python train.py --d_model=96 --head_dim=32 --vocab_size=8192 --activation="swiglu" --qk_norm=true --init_std_down=0.00697 --lr_mult_o=3.0 --warmup_steps=0 --decay_shape="linear" --final_lr_fraction=0.05
Each number is 128 + 32 x the weight over its row's rms, rounded and kept within 0 to 255. Layers, rows and columns count from 0. The size above them is the row's rms in percent of the matrix's.

# layer 4 MLP down (transposed), 256x96, rms 0.16, rows 112-135, columns 0-95
size [100  99 126  92  94  93 102  98  98  97 116 100 102 110  21 109 102 103 120 102  88 107 105  96]
[[194 162 140 130 126 126 178 157 179 141 146 157 168 136 177 109 127 147 123 218 131 120  96 118 103 152 124 171  85 137 190  84 130  39 123 122 133 100 150 110  95 155 137 113 109  78 114 121 119 183 126 136 174 173 113 171  93 124 118 144  97 141  68 163  87 153 132 164 121  84  95 126 110  97 112  96 138  87 168 158 145  82 148  75 142 116 132 130 124 179 140 112 187 149 101 166]
 [129 124 100 174 138 164 111 161 126 112 127  93  57 115 123 113 143 152  88 120 162 133  82 126 119  90 105 108 105 189 154  99 107 127 133 146 181 112 112 115 167  84 111 190  82 114 188  91  90 160 173 171 129 171 112  67 139 178  95 141 147 102  84 120 108 127 190 103 144 141 165 146 179 101 121 155 162  84 131 154 123  97 179 102 124 160 148 171 189  57 112 110 160 138 131 151]
 [135 127  98 159  79 104 114 123 127 132 143 176  83  95 119 150 137 138 158 155 128  99 139  98 143 133 131 131 178  71 151 120 131 131 121  57 142 168 134 129 128 178 123 117 128 111 252 150 147 136 105 127  95 130 149 106 113 119 150  59 146 139 113 126  80 126  68 140 133 129 125 193  64  97 148 157 175 155 152 164 156  23 108 147 134  87  99 111 120 121 145 134 105 130  76  93]
 [138 140 106 160 120  97 113  98 138 136 112 169 151 147 129 166 152 102 138 124 190 162 186 147 152  68  95  87 150 110 145 130 107  87  88 106 113  97  99 172 170 137 184 103  98 112 152  98  59 137 179 107 206 140 152 156 111 121 125  98 116 153 112 135  93  70 181 137 135 139 105 200 146 116 150 124 193 171 149 120 215 122 124 146  66 112 151 132 103  98 112 155 139 161 126 140]
 [131  99 126 122 190 156 140 118 176 109 166 167 162 119 149 115 120 146 178 155 124  89 158 120  60  92 166  91  34 174 167  40 161 108 130 133 111 154 110 163 145 125 166  91  42  82 140 126 164 133  79  90 109 161 137 112 115 115  77 155 136  77 123 121 116 104 144 134 166  90 107 155 135 121  91 103 165 118 159 122 115  80 144 133 132 117 142  88 165 138 149  83 124 150 120  96]
 [126  87  62 106 138 180 119 149  88 143 126 164  66 115 175  95 103 169  76 178 154 196 146 179 139 118  82 101 137 134 128 143 119 141 150 158 123 128 105 157 133  92 115 158 115 166 111  88 195 133 121 143 123  64 115 118 123 118 117 186  68 160 115 141 110 134  90 135  83  64 127 148 163  75 120  53 148  51 136 123 133  93  77 140 119 114  80 102 116 120 117 124 119 126 122 119]
 [145 152 107 177 114 141 149 151 155 155  95 127 105 146 117  76 122  63 149 172 107 137 132 162 107  59 116 173 221 188 114 160  78 148 152 129  93  82 108 121 138 131 111 124 118 137 107 124  88 112  89 147 157 118 106 150 100 125 155 150  90 103 184 119 181 158 185 145 115 154 102 161 149 139 116 146 137 109 180 101 127  45 156  63 125 105 110 123  93 192 150 154  94 118 108 160]
 [ 29 102  43 145 116 170  79 107 126 129 121 110 144 153 122 125  90 165  68 101 115 139  96 136  97 177 117 132 109 134 142 205 122 118  98 130 132 142 117 147 140 206  89 112 173 125 117 123 103 135 122  86 101  85 162 138 163 122 127 118 115 125 131 143 121  92 161 129 156 104 152 161  96  92 132 180 101  63 129 113 139 104 144 160 140 133  82 174 157  49  82 161 177 105 153 125]
 [134 180  86 145  85  63 168 176  76  86 108 144 109 152  99 180 149 130 101 154 146 102 130  74 129 128 122 153 172  86  98 168 138 159 163 202 143 132 144 104 144 115  91 163 193 124  98 172 130 123 132 160 120 141  79 137 129  99 123 108 162 166 113  78 195 134 184 120 101 125 142 112 103  74  95 134 140 156 115  78 151 166 115 138  97 150 116 125  97 160 116 178 185 166 132 166]
 [184 149 172 152  61  87 140  97 112 154 158 138 192 112 174 109  85 116 169  96  98 195 108  91 187 105 129 108 139 101 123 126 113 101  87 182 193 172  90 128 134 135 133 103  77 133 116 126 153 208 122 148 157 149 138 163 150 135 129 113 120 181 203 140 136 134 146 124 163  84 148 114 162  73  95 120  95 117 177 129 133  94 104  95 123 153 125  85 109 139 130 135 132 180 140  95]
 [145 152 107  91 138 141 123 140 157 159 121 208 143 147 117 148 143 152 146 114 178 121 117 105 159 154 124  80 156 152 101 108  52 121 140 134 184 121 149 119 110 146  50 129 164 117 129 134 152 168 152 131  95 129 172  99 128 118  55  96 148 111 124 150 166 140 188 188 175 142 145 156  74 135 166 145  44 165 105 118 132 113 174 139 188  98 145 120  65 167 161 131 172 145 112 133]
 [ 73  87 134 107 170  98 137 134 102 168 122 154 143 145 144 149 115 130 123 139  90 160 160  91 148 173 139 104 121 151 156 153 108 163 150 206 128 147 145 117 107  85  73 101 188 153 141 160  97 126 118 189  75  89 117 140 179 105 125  90  75 134 125  72 209  95 149 126 100 172  89 153 122 133 137 154 105 152 133 149 144 120 148  92 105 142 170  78 166  54 152 133 119 118 125  54]
 [152 166 116 144 179 107 113 189 154 119 116 121  91  95  83 144 203 146  99 161 216 126 160 146 123 135 120 164 145 181  97 219 114 156 100 133 143 115 130  86 158 105 160  80 172 121 132 189 164 138 100 139 119 100 191 134 141 151 130 167  86 181 112 109  89 126 150 113 110 134 114  72 108 111 175 127 137 113 116 148 145 151  89 128 105 154 105 172  68 138 119 137 115  99  75 123]
 [114 143 108  91  89 176 100 110 109 160 114 149  94  59  54 193 144 119 124 204 146 146 203 136 160 123  93 110 100 170 118 139 125 172 124 156 142 124 151 133 135 126 116 148 164 161 113 104 161  86 163 135 106 163 183 123 169  84 172  97 120 104 180 162 146 150  90  72 133  97 117  67 187 142 143 122 128 118 126  95 128 141 148 143 126 101  70 119 102 132 100 134  57  89 118 130]
 [ 96 149 130 141  91 115 128 153 147 121 114 162 151 161 217 177 121  85 110 127 146 116 182 100 159 160 126  99 147 107 142  70 103 157 155 119  89  81 100 204  91 140 140 117 107 111 146 160 126 116 157 202  76 161  95 161  49 125 117 119  79  90 127 125  83 152 118 104 164 127 136 159 152 128 160 165 112  99 165 105 148 150 126 206 124 172 154 185 136 136 113 101 137  90 101 111]
 [120  72 141 136 133 153 111 184  96  43 114 162 166 181  95 146  99 128 145 122 102 179 154  91 113 102 131 129 157  78 106  96  69 132  80  83 164 114 124 118 171 109  82 151  88 145 153 135 144 134  69 145  97 121 143 148 142 117 108  96 177  92 148 147 121 178  76  89 149  80  93 160 102 139 104 139 129 196 127 141 127 152 142  90 140 125 157 139 133 159 108 154 153 154 219 161]
 [127 123 160 109 145 112 133 137 112 166 118 150 136 165 199 137 141 162 200 123 140 104 120 149 159 227  73 149 152 146 118 121 156  95  88 126 170 147 141 127  98 110  81 123  81 111 161 112 148 126 149  57 182 164 152 162 146 145 146 132 142 164 173 138 115  89 107 142  82 110 138 118 142  95  92 133 128 150  79 158 132 210 144  95 209 130  80 159 133 174 125 111 100 102 151 162]
 [162 207 136 137 180  48 171 170 106 155 177 142 158 192  54 145 128 148  86 105  95 141 122 109 170 113 128 113  95 175 146 153  97 152 132  86  86 105 100 106 109  92 179 150 113  71  95 155 113 130 126 143 176 136 126 131 150 157 142 155 146 130 101 116 135 202 146 154 135 120 156 147 108 135  86 176 177 129 131 102 128 177 152 134  87 117  80 144 124 157 164  88  87 126 155 142]
 [131 130 160  79 134  85 100 131 154 192 124 173  99 188  85 176 138 126 130 125 139 142 139  98 142 134  98 126 128 126 100 148  94 130  96 134 107 109 158 161  87 117 134 150 133  75 120 197 119 105 140 134 127 100 175  96 153  29 124  90 123 147 207 115 133 139 185 158  93 124  59  95 110  96  92 138 144 119  85 170 134 171 135 125 207 113 166 140  85 113  88 121 134 125  79 146]
 [132 111 162 161  96 109  65 115  91 106 156 155 123  99 140 183 164 131  99  74 143  59 153 115 181 119 197 134 138 166 121 192 144  93 124 135 116 108 155 149 114  96 145 109 107 108 127 165  70 139 102 121 144 118 173 140 120 112 123 152  74 173  84  95 147 142 170 154  57 116  91  78 141  75 196 160 187 130 116 144  96 155 106 119 148 152 118 141 155  90 136 100 115  78 162 153]
 [118 140 129 108 122 126  95 190 195 143 133 138 162 136 168  87 119  90 118 123 108  80 162 122 118 147 138 140 158  89 143 102 149 173 100 151 157 111 107 103 102 108 162 132 168  64 145 133  93 159 117  64 123 119 122 151  93 147  95 108 160 131  44 206 185 130 102 120 130 146  73 198  96 146 145 112  91 163 152 106 128 152  77 164 137 152 154  49  97 103 142 146 111  82  96 131]
 [152 161 183 110 153 129 119 158 134  88 163 142 116 172 105 175 108 152 126 145 146 137 134  94 113 122 126 145 193 146  53 136 101 107 192 157 116 128 161 170 140 113 107 170  88 176  84  82 185 139 120 174 101 117  89  45 109 124 134 148 111 114 151 146  30 127 118 139 143  70 130  72 134 125 149  91 152 157 136 105  95 106 160 131 181 129 146 102 162 125 123 178  80 137 139 145]
 [ 96  75 151 144 162  81  97  85 112  97 165 126 159  93  71  96 105 141 114  75 139 119 140  97 178  74 149 131 103  88  66 153 169 125 131 141  98 169 104 160 138  94 205  90  98 138 199 144 103 115  69 119 138 130 172 165 120 140 192 120 138 156 141 102 126 134 119 129 113 115 135  68 138 138 178 107 160 146 121 134 148 107 113 119  80 109 171 116  82 111 169  74 178 149 109  94]
 [133 170 211 115 147  90 115 110 155 160 115  74 142 119 110 179 115 158 144 123 110  77  92 115 172 136 118 111 168 164  80 115 132 124 114 103 105 145 130 146  97 133 146 138 114 107 167 102 124  87  76 120 117  79  96 140 130 104 137 152  81  58 124  58 102 140 103  77 112 136 130 112 137 133  93  79  80 100  97 145  85  87 138 109 163 119  85  85 193 184 154  99  67 126 161  78]]
# layer 4 MLP gate, 256x96, rms 0.361, rows 113-136, columns 0-95
size [105 105  91  93  83 110 101 104 110 120 105 103 114  23 101 110 111 107 101  91 104 106 101 109]
[[122 129 133 172 107 117  69 144  83 169  89 151 193 168 142 165  86 127 126 164 137 113 145 103 129 142 147 140 126 141 139  84  74 147 159  94  86 112 204 114 115  72 186 155  52 123 131 130 201 170 142 126 138 106 121 101 174 109 115  75 157  95 118 146 115  90 188 135 118 137  63 149 186 146 106 119 105 153 168 134  59 152 119 116 106 146 176 128 111 126 105 110 145 132 114 162]
 [127  80 151 127 163 134  89 153 148 143 212 118 176 130 135  93  99 151 139 171 119 104 145 153 131  66 146  37  76 154 113 123 107 102 103 189 149  88 181 152 189 126 142  90 178 145 105  83 137 149 139 158  97 134 101 148 170 109 147 142 140 154 145 170 113 121 178 120 108 131 155  98 105 112 182 155 126 173  90 107 111 181 147 122 146 173 137 134 177 152  73 113  93 115  84 117]
 [127 119  89 150  97 205 169 136 140 109 157 146  90 156 157 127  86 172 161 172  86 132 195 127 157 133 115 137 149 178 175  92 165 154 121  88 131 174 158 115  92 131  56 175 116 158 107 158 176 152 144 144 108  93  96 100 129 152 117 118 165  85 115 113 176 132  83 121 142 146  76 160 169 183 100  79 129  64 174 118 113 134 121 148 114  96 110 116 155 112 169 127  97  84  85 145]
 [162 152 120  95 147  83 172 175 134 143 148 122 136 105 174 124 126 148 168 150 142 102 122 183  72 119 176 119 126  93  76 161 125 103 117  92 159 119 130  83 186 109 131  95 106 183 137 145 106  46 120 132  57 166 151 122 147  93 155 157 156 184 146 141 129 142 113 144 139 138 132 184 127 132 202 108 119  73 180 157  76  95 100 167 108 168 137 139  64 125 157 111 101 163 119 107]
 [132 154 117  82  82 152 151 166 160 140 157  68 149 138 138 139 163 114 122 130 144 126  95 131 167 134 116 150 108 100  81 107 115  96  97 131 175 137 118 140 134 142 130 126 178 163  74 133 119  90 149 135 100 146 180 155 112 140  98 131  96  79  53 169 153  81 126 173 133 119 104  94 131 100 127 139 131 123  35  87 179 196 185 139 124 131 170 105 126  60 101 147 148  55 182 132]
 [130 171 133 111 113 134 151 125 184 127  79  94 152  82  87 184 125  88 119  91 109 122  88 159 109 113  85 101 151 109  70 155 133 106  71 122 126 164 134 106 146 130 150 125 114  94 149 134  87 139  60 102 120 162  99 153 122 145 101 155 175  99 173 194 117 152 134 111 159 146 197 152 154 146 177 120 165 180  92 108 180 116 141 135 134 130 105 138 101 215 138  89  57 151 160 107]
 [ 26 112 157 181 165 161 199  97 122  99 140 158 171 117 112 118 124 166 131 122 171 134 121 184  81 152  86 130 148 155 143  72 130 145 138 104  80 163  95 114 160 191 103 178  82 112 100  96 189 145 139 141 105 156  75 117 105 146 103 168 133  96 130 134 116 122 112 123 152 141 157 142 116 155 129 167 152 167 100 180 127 113 180 128 123  82 107 114 104  59 170 118 161 122 162 132]
 [101 110 173  67 143  45 191 125  93 110 113  84 171 155 105 159 188 181 147 133 146 114 177 105 125  96 129 105 114  95 101 170 127 124 130 108 126 143 112 126 137 133 125 147 168 155 110  58 141 148 173 144 131 109  80 145  76 136 119  56 102  98  89 180 140  67 142 105  93 113 140 145 120  88 100 201 107  93 122 157 133 112 167  98 109 139  93 138 105  80 121  90 150  94 114 160]
 [148 147 164 118 118 112  92 127 115 126 156 119 169  88 146 111  59 161 159 145 102 168  86 138 123 116 149  86 108  74 104 121 161 113  90 109 145 143  77 123 123  95 129 101 101  53 108 151 150 202 158 159 162 132 166 104 158  93 234  83 187 158 161 118 144 126 101 146 133 151  82 173 184 120 119 145 128  93 139 146 177 161 148 150 150 156 129 137  89 122 133 108  98  94 103  73]
 [107 141 161 115  86  67 110 110 117 110  92 101 141 131 155 119 188 101 132 131  28 149  95  93 104 136 128 104  40 138 119 140 139 146 106  89 123 152  93 177 149 168  75 165  73 164 160 150 134 148 140 201 103 114 149 178 156 176 135 138 115 137  76 159 134 117 144  77 136  86 100 116 133 153 127 190 129 127 161 137 127 123 118 113  67 158  98 158  96 117 154 164 157 125 115  81]
 [120 154 127 114 108 156 144  94 118 127 189 113 150  79  98 121 148 201 124 149  97  97 104  89  95 148 125  95 137 148 172 135 100 191 118 139 171 102 147 152 109 127 137  99 145 106 145 174 173 147 122 126 118 154 152 115  88 151 136 174  76 109 153 149 159 207 154 160  78 162 184 140 170 165 105 171 125 121  76  83 160 158 101 168 104 138 115 198 160 153  84 112  71 144  87 160]
 [140 147 109 134  94 102  96 117 204  97  68 100 149  91 149  65  67  99 145 122 124  72 152 174 173  90 132  97 158 141  96  82 179  97 120 121 135  51 185  94 171 135 161 193 142 155 108 118 165  82 147 105 179 139 134 100 206  83 125 132 115 143 169 101 159 112 125  89 150  86 118 125 127 131 135 156 133 142 127 165 115 104 148 122 131 105 172 125 166 152 131 115 122 161 151  95]
 [134  90 134 147 151 108 135 138 163 134 115  85 107  95 134 101 124 130 162 125 152 110 130 101 134  81 140  63 109  96 119 100 137 113  59 126  99 184 139  81 107 136 160 112 161   1 103 190 101 104 123 161 173 158  88 119  54 114 127 138 151 143 132 115 105  75 162 108 119  99  88 157 138  58 128 164 107 125  98 181 106 101 107 112 117 113 115 130 111  79 148  96 186 114 123 149]
 [114 124 141 178 149 103 182 107  97  86 107  95 137 143 143 147 157 128 120  89 157 144 162  87 132 101 104 100 151 151 153 136 164 171 130 135 136 102  72 155 102 128 133  63 139 194 124 207 125 148 214 184 102 132  99 137  90 139 144  76 114  58 185 108  88 161 141 131 165 154 129  95 165 103 122 148  95 137 141 122 100 150 115 184 121 136 106 207 142 129 129 121 166 162  88 158]
 [133 143 128 154 131  91  87 128 133 115  91 148 178 116 168  60 163 177 142 141  82  35 115  83 147 152  95 118 125 157 163 113 177 186  93 110 105 179 203 168 116  96 162 107 128 109 121 164 122 130 124 116 177 147 180 153 171 110 127 101 171 110 143  99 160  62 225 126  97 158 122 107 126 115 135 156  95 142 136 133 152 120 100 119 134 104 115 119 165 149 157 112 117 144  97 165]
 [118 136 113 103 116 158 161 200 175 119 104 188 136 113  92  89 114 115  77 106 141 141 153  95  69  69 161 139 172 145 103 130  88 180 119 127 103 117 138 141  94 168 146  76  98  51 105 133  89  65 127 104 122 116 138 194  68 122 138 148  94 141  96 147 121  72  95 100  89  93 111 130  84  87 128 150 171 153 139 124 117  56  84 117  97 123  97 137 121 149 144 137  91  95 137 109]
 [143  83 134  89 118 150 157 152 112 138 127  74 116 157  86 133 115 139  81 140 169 120 131 155 136 102 121  99 109 176 126 164 107  62  96  94 146 111 158  88 138 120 185 136 153  67 112  72 131 140 154  87  96 140 141 133 131 206  79 156  90 119 159 130 118  98 140 211  94  81 156 164 151 128  88 129 178 182 108 127 132 127 161 171 164 139 157  82 101  87 113  65 154 106 105  83]
 [144  72  78 142 126 137 126 164 132  56 131  78 131 132 122 124 174 128 110 133 147 141 115  72  72 140  58 133 143 143 127  80 140 173 161  90 127 187 164  71 176 149 153 151 113 101 175  94 140  79 183  91 137 145 149 128 173 147 145 186 121 122  85 154  95 125 137  86 105 133 156 123  90 112 106 141 173 167  97  97 121  81 129 163 106 150 120 132  89  92 110 126 166  90 176 185]
 [176 113 145  85 135 124 136 151 118 115  87 109  91 147 101  98  77 112 136 116 144 144 100  93  85 150 146 120 161  98 123  88 203 183 169 133 123 195 100 116 109 211 217 135  98 131 157  70 136 125 127 139 121 155 154 182 127 176  90 114 156  98 150 144  88 122 152 148 128  84 160 123 159  88 150 118 144 139 119  91  84  68 140 145 119 105 146  93 153 113  55 104 134 120 159 172]
 [112  73  94 173 165 124 109  97 102 106 147  98 126  91 162 106  64 136 144 106 106 126  91 104 110  86  50 135  95 134 110 195  80  77 140  96 182 147 129 104 141 188  98 137 147 135 209 149  90 126 121 105 139  77 127  90 158 104 120 140 122 133 143  98 137 122 121 128 189 110  92  51 126 145 110 130 165 138 132 123 103 118  71 106  61  99 143 160 123 125 140  97 110 141 191 156]
 [125 176 113 153  97 161  69 136 111 157 114  92 148 139 143  85 158 143 124 155  99 150 137 146 108  80 149 127 121 158 111  96 161 183 125 114 160 149 144 113  96  78 136 118 192  86 103 149 102 116 115  84 105 190 164 140 170  70 134 130 165 173 148  66 142 143  95 102 110 185 113 143 124 113  95 132 123 148 125  64  95 106  82  76  81 142  88 191  80 129 177  95 127  66 138 152]
 [173 100 121 143  90 123 100 121 157 144  82  40 124 198 128 150 103 176  88 119 124 129 132  52 142 140 106  88 115 136 167 113 121 111 131 120 143 110 158  88  84 109 129 174 141  91 122 114  96 142 160 133 110 154 104 175 119 121 150 133 152  86 198  74 170 141 163 126 125  89 126 161 125 164 101 174 101 119 123  72 176  86 129 217  96 161 139 128 114 136 101  83 117 124 139 190]
 [ 85 171 104 116 108  77 112 153 166  84 119 165 109 161 126 126 166  99 111  99  55 184 149  89 142 131 120 105 114 130  86 160 156 161  87 116 125  94 111 110  95 118 162 197 102 116 105  91 165 173  74 116 148  52 141  81 163 155  66 108  88 165 122  92 114 121 140 122 102  99 131  65 185 157 144 132 134 147 123 114 125 129 155 138 140 164 123 180 197 109  71 136 131 119 136 105]
 [129 140 120 105 151  93 111  95 137  90 188  93 109 132  91 145 185 137 157 116 184 123 109 148  99 116  77 160  70  70 121 119 186 119  99 110 200  81  94 161 121 155 167 108 148 145 163 150 124 177 128 190 138 125  67 130 118 114 162 134 100 151 100 139  88 129 121 117  79 100 168 175 150 129 184 133 142 201  91 115  63 151 115 109 134 132 131 133 105  74  96 107 141 183 112 146]]
# layer 4 MLP up, 256x96, rms 0.381, rows 113-136, columns 0-95
size [100 104  85  91  93 107  98  97  96 119 104 105 113  21 108 111 105 108 107  89  94 106  95 101]
[[115 134 147 169 160 125 101  64 108  78 173 155 131 110 174 198  79 122 124 129 155 137 128 130 124 122 151 102 138 215 163 124 165  80 108 146 115  84  91 151 128  54 100 145 190 173  97  99 169 144 158 157 101 151 146 108 120 108  99 160 123  73 146 118 142 191 122 160 137 156  91 168 120 118 161 167 119 137 121 137 145 155  88 113 115 172 145  42 150 101 153  91 123 130  87 119]
 [131 153  35 147  98 177 188  76 135 110  93 129  95 111 100 187 155  57 117  78 155 132 102 126 102 128 160 173 163 152  82 148 156 121 153 131  75 164 120 130 120 139 101 152 111 108 134 146 105  58 101 104 182 148 119 111  81 166 114 151 159 161  79 168 105 144  93 150 159 164 144 178 133 152 141 125 110 131 110 120 180  92 110 109 117  86 121 141 123 169 118 112  96 199 154 104]
 [ 95  82 147 171 139 114 112 158 118 101 125 195 127 165 105 153 154 124 119  80 114 182 142 130 143 114 170 146 132 148 101 113 179 153 175 115 155  90 149 117  90 122 133 201 107 104 147  81 159  84 107 143 121 109 165  85 112 178  94  93 145 158 128 114 102 186  89 155 142 102  75 114 163 180 126 188  50 102 136 110 110 171 186  98 159 122 111 186 115 140  79 108 147 161 149 116]
 [133 150  91 161 119 114  64 143 123 138  62 114 133  83 110 106 156 101 120  88  97 154 102 125 171 110 117 184 159 117 140 174 151 169  85 149 135 114  98 123 113 148 108 105  95 138 103 161 141 146 144 149 190 110 111 121 136 154  43 100 120  76  77 151 109  93 163 158 125  97 151  76 144 131  68  91 116 134 141  77 187 220 101  82 144  81 160 150 154 116 118  96 117 144  93 130]
 [ 88 204 130 116 104 133 142 116 181 166 127  91 119 143  92 104 141 178 188 150 124 126  88 121 134 166 179  74 118 100 106 106 151 109  84 152 133 118 101  96  61 158  70 110 161 147 115 152 129 105 127 135  89 141 176 133  96 153 117 160 156 131  82  93 176 132  81 132 183  94 112 121 155 107 107 184 102 186  93 129 152 146 136 147 132 108 191 119 160 135 152 182 181 125 162 189]
 [ 87  81 161 104 190  41 135 150  61 102  98 148 146 127 169  96 103 134 126 116 186  59 175 124 153 198 140 115  89  99 138 162 139 135 137 155 103 112 133 134 150 100 114 129 166 115 144 102 182 174 127 126  86 100  75  91 181 102 144 125 170 139  74 129 128  82 150 123 151  98 147 140 142  56 121 153 103 143  84 113 142 137 112 179  93 151 105 152 128 169  97 146 149 107  98 109]
 [172 138 136 170 119 100 136  98 121  91 137 147 144 111 141 142 105  88 198 135 120 108 158 154  90  97 108 122 164 126  63  87 101  72 129 139  89  80 121 124 102 130  88  98 116 160 170  91 200 136 143 122 156 126 122  82  53 139 124 141 167  80 121 104 113 172  85  75 107 125 146 111 163  37 142 139 170 107  74 177 171  61 118 139 161 129 128 141 126 107 161 120 146 139 161 144]
 [116  81 101 104 113  97 126  90 156 100 140 134 119 128 107 133  98 139 184 122 165 166 184 139 138 122  86 162 128 151 124 142 143  87 110 129 144 110  99 123 171 165  80 146 104 133 118 116  85  95 216 138 102 113 227 133 158 164  90 160 138 100 203 151 159 161 127 117 128 101 154 115 164 128 127 145 137  79 145 151 152  53 181 188 132 124 144 126 113 150 171  84 114  89 190 108]
 [ 80 106 176 127 119 174  61 161  94 101  99 137 156 138  71 149 155  85  87  95 157 109  85 102  89 103 122 112 152 119 151 161  94 193 111 121 153 136  69 157 137 134 100 118 152 162  98  91  94 106 140 177 129 113 104 111 131 137 170 167 151 152 144  85 203 116 132 136 131 103 104  95 108 168 124 118 147 106 119 117  84 128 134  97  77 217  41 110 130 152 163 114 105 144 109 157]
 [135 178 109 135 159 179 149 118  95 145 118 165  90 170  94 154 104 121 164 129  80 146 184 147 148 160 122 148 241 106 148 118  98 116 116 172  69 139 107 125 116  96 172  92 147 168  85 182 111 168  93 128 113 129  83  74 152 100  67  56 135 183 140 110 140 158 119 158 142 156  88 190  92 159 118  88 120 118 130  97 112 114 110 135 139 139 110 159 146 114 156 109 152 105 152 112]
 [166  91 150  91 113 145 132 159 142  56  70  84 116 118 129 106 147  90 136  96 116  99  93  84 104 148 165 158 178 159  80 140 175  81 142 172 122 130 140 151 112 107  93 202 128 132  86 108 139 132 164 174 128 115 122 121 142 110 125 177 142 105  94 130 157 115 135 116 166 130 152 159 115 104 113 114 121  81 140 150 126 150  69 132   2 128 140  54 127  99 103 126 101  84 152 146]
 [109 163 151  75 179 143 158  98 127 150 187 118 176 123 104 108 143 118 131 142  83 163 154 104  64  96 117 131 122  97 169 100  84  90 153 151 108 127 148 167 118 142 100 112 104  97 110 141 191 133 146 148 155 147 129 145 108 153  90 121  27 128  71  82 118  74 104 155 119 146 156 140 137  85 113  96 157 105 137  66 164 121  84  96 192 131 153 129 125 118 172  90  87 185  99 151]
 [137 137 154 101 175  86  67 131 121 103 116 107 110 122 144 143 170 136  87 138 115 115  81 167 132 177  88 172 162 127  75 154 133 110 148 202 167 138  85  75  85 116  70 161 148 129 118 148 103 121 122 108  94 137 142 134 108 124 133 112  72 117 133 167 142 150 139 114 230 156 144 126 113 228  78 153 148 147 108 142 118 165 103 121 132 109 174  94 136  70  81 115 106 143 162 132]
 [117  99 174 166 142  99 171 102 102  68 141  84 130 150 115 128 177 170 117 129 121 113 135  74 140 106 104  88 137 135 128 137 157 132 156 125 130 104 101 154 103 139 120  84 141 156 132 196 114 142 246 142 148 153 109 120 122 146 185  90 110  75 173  74 134 144 136 124 176 185 159  75 147 110 112 166  69 173 119 151 112 136 101 196 108 139 107 177 133 104 146 144 148 170 122 164]
 [167 106 191 135 117 152 150 135  71  89 165 138 181 130 163 160 147  89 148 177 147 137 100 222 179 131 148 145 107 100 148 182 100 101 164 157 133 134  98 105 182 123 121 167 122 134  90  70 110 132 144 130 138  56 146 157 122 118 130 144  75 136  63 180 162 141  87 125 143  73 132 143 108 116 108 129 187 144 124 138 117 141 115 113 106 132 138  77 110 104 140 102 157 200 175 113]
 [107 146 119 145 147  98 133 158 155  97  92 156 164  89 155 137 131 138 176 125 164 144  76 120 104 129 165  89 208 144 112 213  95 191 123  50 111 138 108 153 116 144 158 110 137 116 127 185 167 184 135  87 128  94  78 152 135 104 167 130 179 172 157 167 133 128  60 149 154 124 134  97 143 118 144 160 163 144 154 147 113 158 137 144 118 171 146 149 173 147  95 161  90 196 138 114]
 [124  83 131 127  77 160 163 103 124 124 158 142 125 178 132 153  93 178 150  92  60 134 130 121 170  87 156 115 180 107 120 162  60 135 192 118 104 139 126 144 164  82 122 138 150  70 101 143  85 174 105 144 138 103 170 116  97 121 186  94 165 167 148 137 126 130 140 186 151 110 108 176 131 128 102  65 113 105 185  66 151  78  80 132 150 182  99 104 130  98 169 141 104 135 120 128]
 [134 101  81 105 132  59 106 103 118 135 161 133 103 117 113 156  99 155 108 149 157 122 158 163 136 179 106 135 110 100 135 122 166 164  93 187 186 154 100 159  44 136 133 122 132  95 101 157 147 140  90 176  89 155 132 178  86 140 141 109 143 190 153 173 178 115 131 157 134  94 160 159 144 102 139 124 153 106 120 128 121  65 200 149 170  88 117 113 167 159 118 111  73 186 167 170]
 [129 154  79  93 185 101 198 105 164 129 142 103 154 126 149 120 153 178 164 121 135 120  79  75  82 157  83 104  84 107 145 145 182  91 123 103 134 123  91 135 129 143 143 155 115 159 175 104 167 109 146  85 164 125 109 132 115 133 141 107 129 106 139 102  66 145 195 130 138 106 130 127 123 126 138 126  58 100 115 182 115 165  95  91  65  52 147 149 113 142 175 128  80  59 149 160]
 [149  72 103  91 132 104  61 148 177  82 135 120 147 168 134 112 132 137  89 117  47 137 136 135 107 167 114 113 180 145 120 182 119 205 137 134 193 106  62  82 153 171  96 109 171  86 149 108 199  99 126  92  88 136 117 118 106 124  89 128 140 123  90 168 103 112 128  52 159 114 126 159 111  86 121 153 149 163 143 136 111 156  82 133 111 140 144 102 132 157 138 158 144  94 111 171]
 [166 147 160  95 154 103 139 139  75  70  77  97  72 133 139 136 131 123 111 133 111 156  95  86 161 121 127 117 178 131  92 127 151 121  97 184 124 125 137 163 142 138 157  87 117 124 147 129  99 104  96 125 165  72  61 150 151 106 147 171 119 147 125 154 168 147  65  88 147 188 191 127  74 162 151 119 171 179  76 130 118 125 142 123 161 110 171 103 148 126 100 128 145 189 107  41]
 [106 175 115 172 110 135 134 124 138 154 123 180 129  49 171  78 130 152 147  76 169 107 139 204 146 152 169 192  80 139 145 180 138 177  53 149 123 164 126 141 123  92  91  95  90 115 142 135 143 102 159 113 159 134 148 111 144 205 131 118  72 121  92 129 127  99 150 103 139 155 171 157 176 151 127 130 137 132 132 189 115 142 160 136 151 115 104 129 148 109 204 138 147 108 148 178]
 [113  94  74 164  77  91 127 195 114 110 162 158 141 111 211  81 113 167 161  65  91 178 122  82 131 168 158 163 191  76 112 164 148 121 119 183 149 151 149 138 108 155  98 125 139 151  89 138 152 151 151  94 175  99 136 146 141 157  96 148 152 167 169 172 143 131 127 156 129  89 140 114 116  85 110 135 173 172 130 101 115 184 154 156 144 157 158 164 100  79 108 136 142 169 139 144]
 [184 177 153 169 163  55 157 133 158 126  77  96 193 182 153 124  97 112 148 109 150 118 113 191 121 151 116 122 142  84  86 185  80 119 165 141 113 125 139 121  93 117  56  77 122 179 136  64 129 141 125 149 156 120 166 130 138 174 104 129 112  84 119  98 128 134 108 132 138 122 138 133 102  81 191 109 186 140 105  80  86 162  95 102 116 120 124 157 130  97 172 126  72 147 133 148]]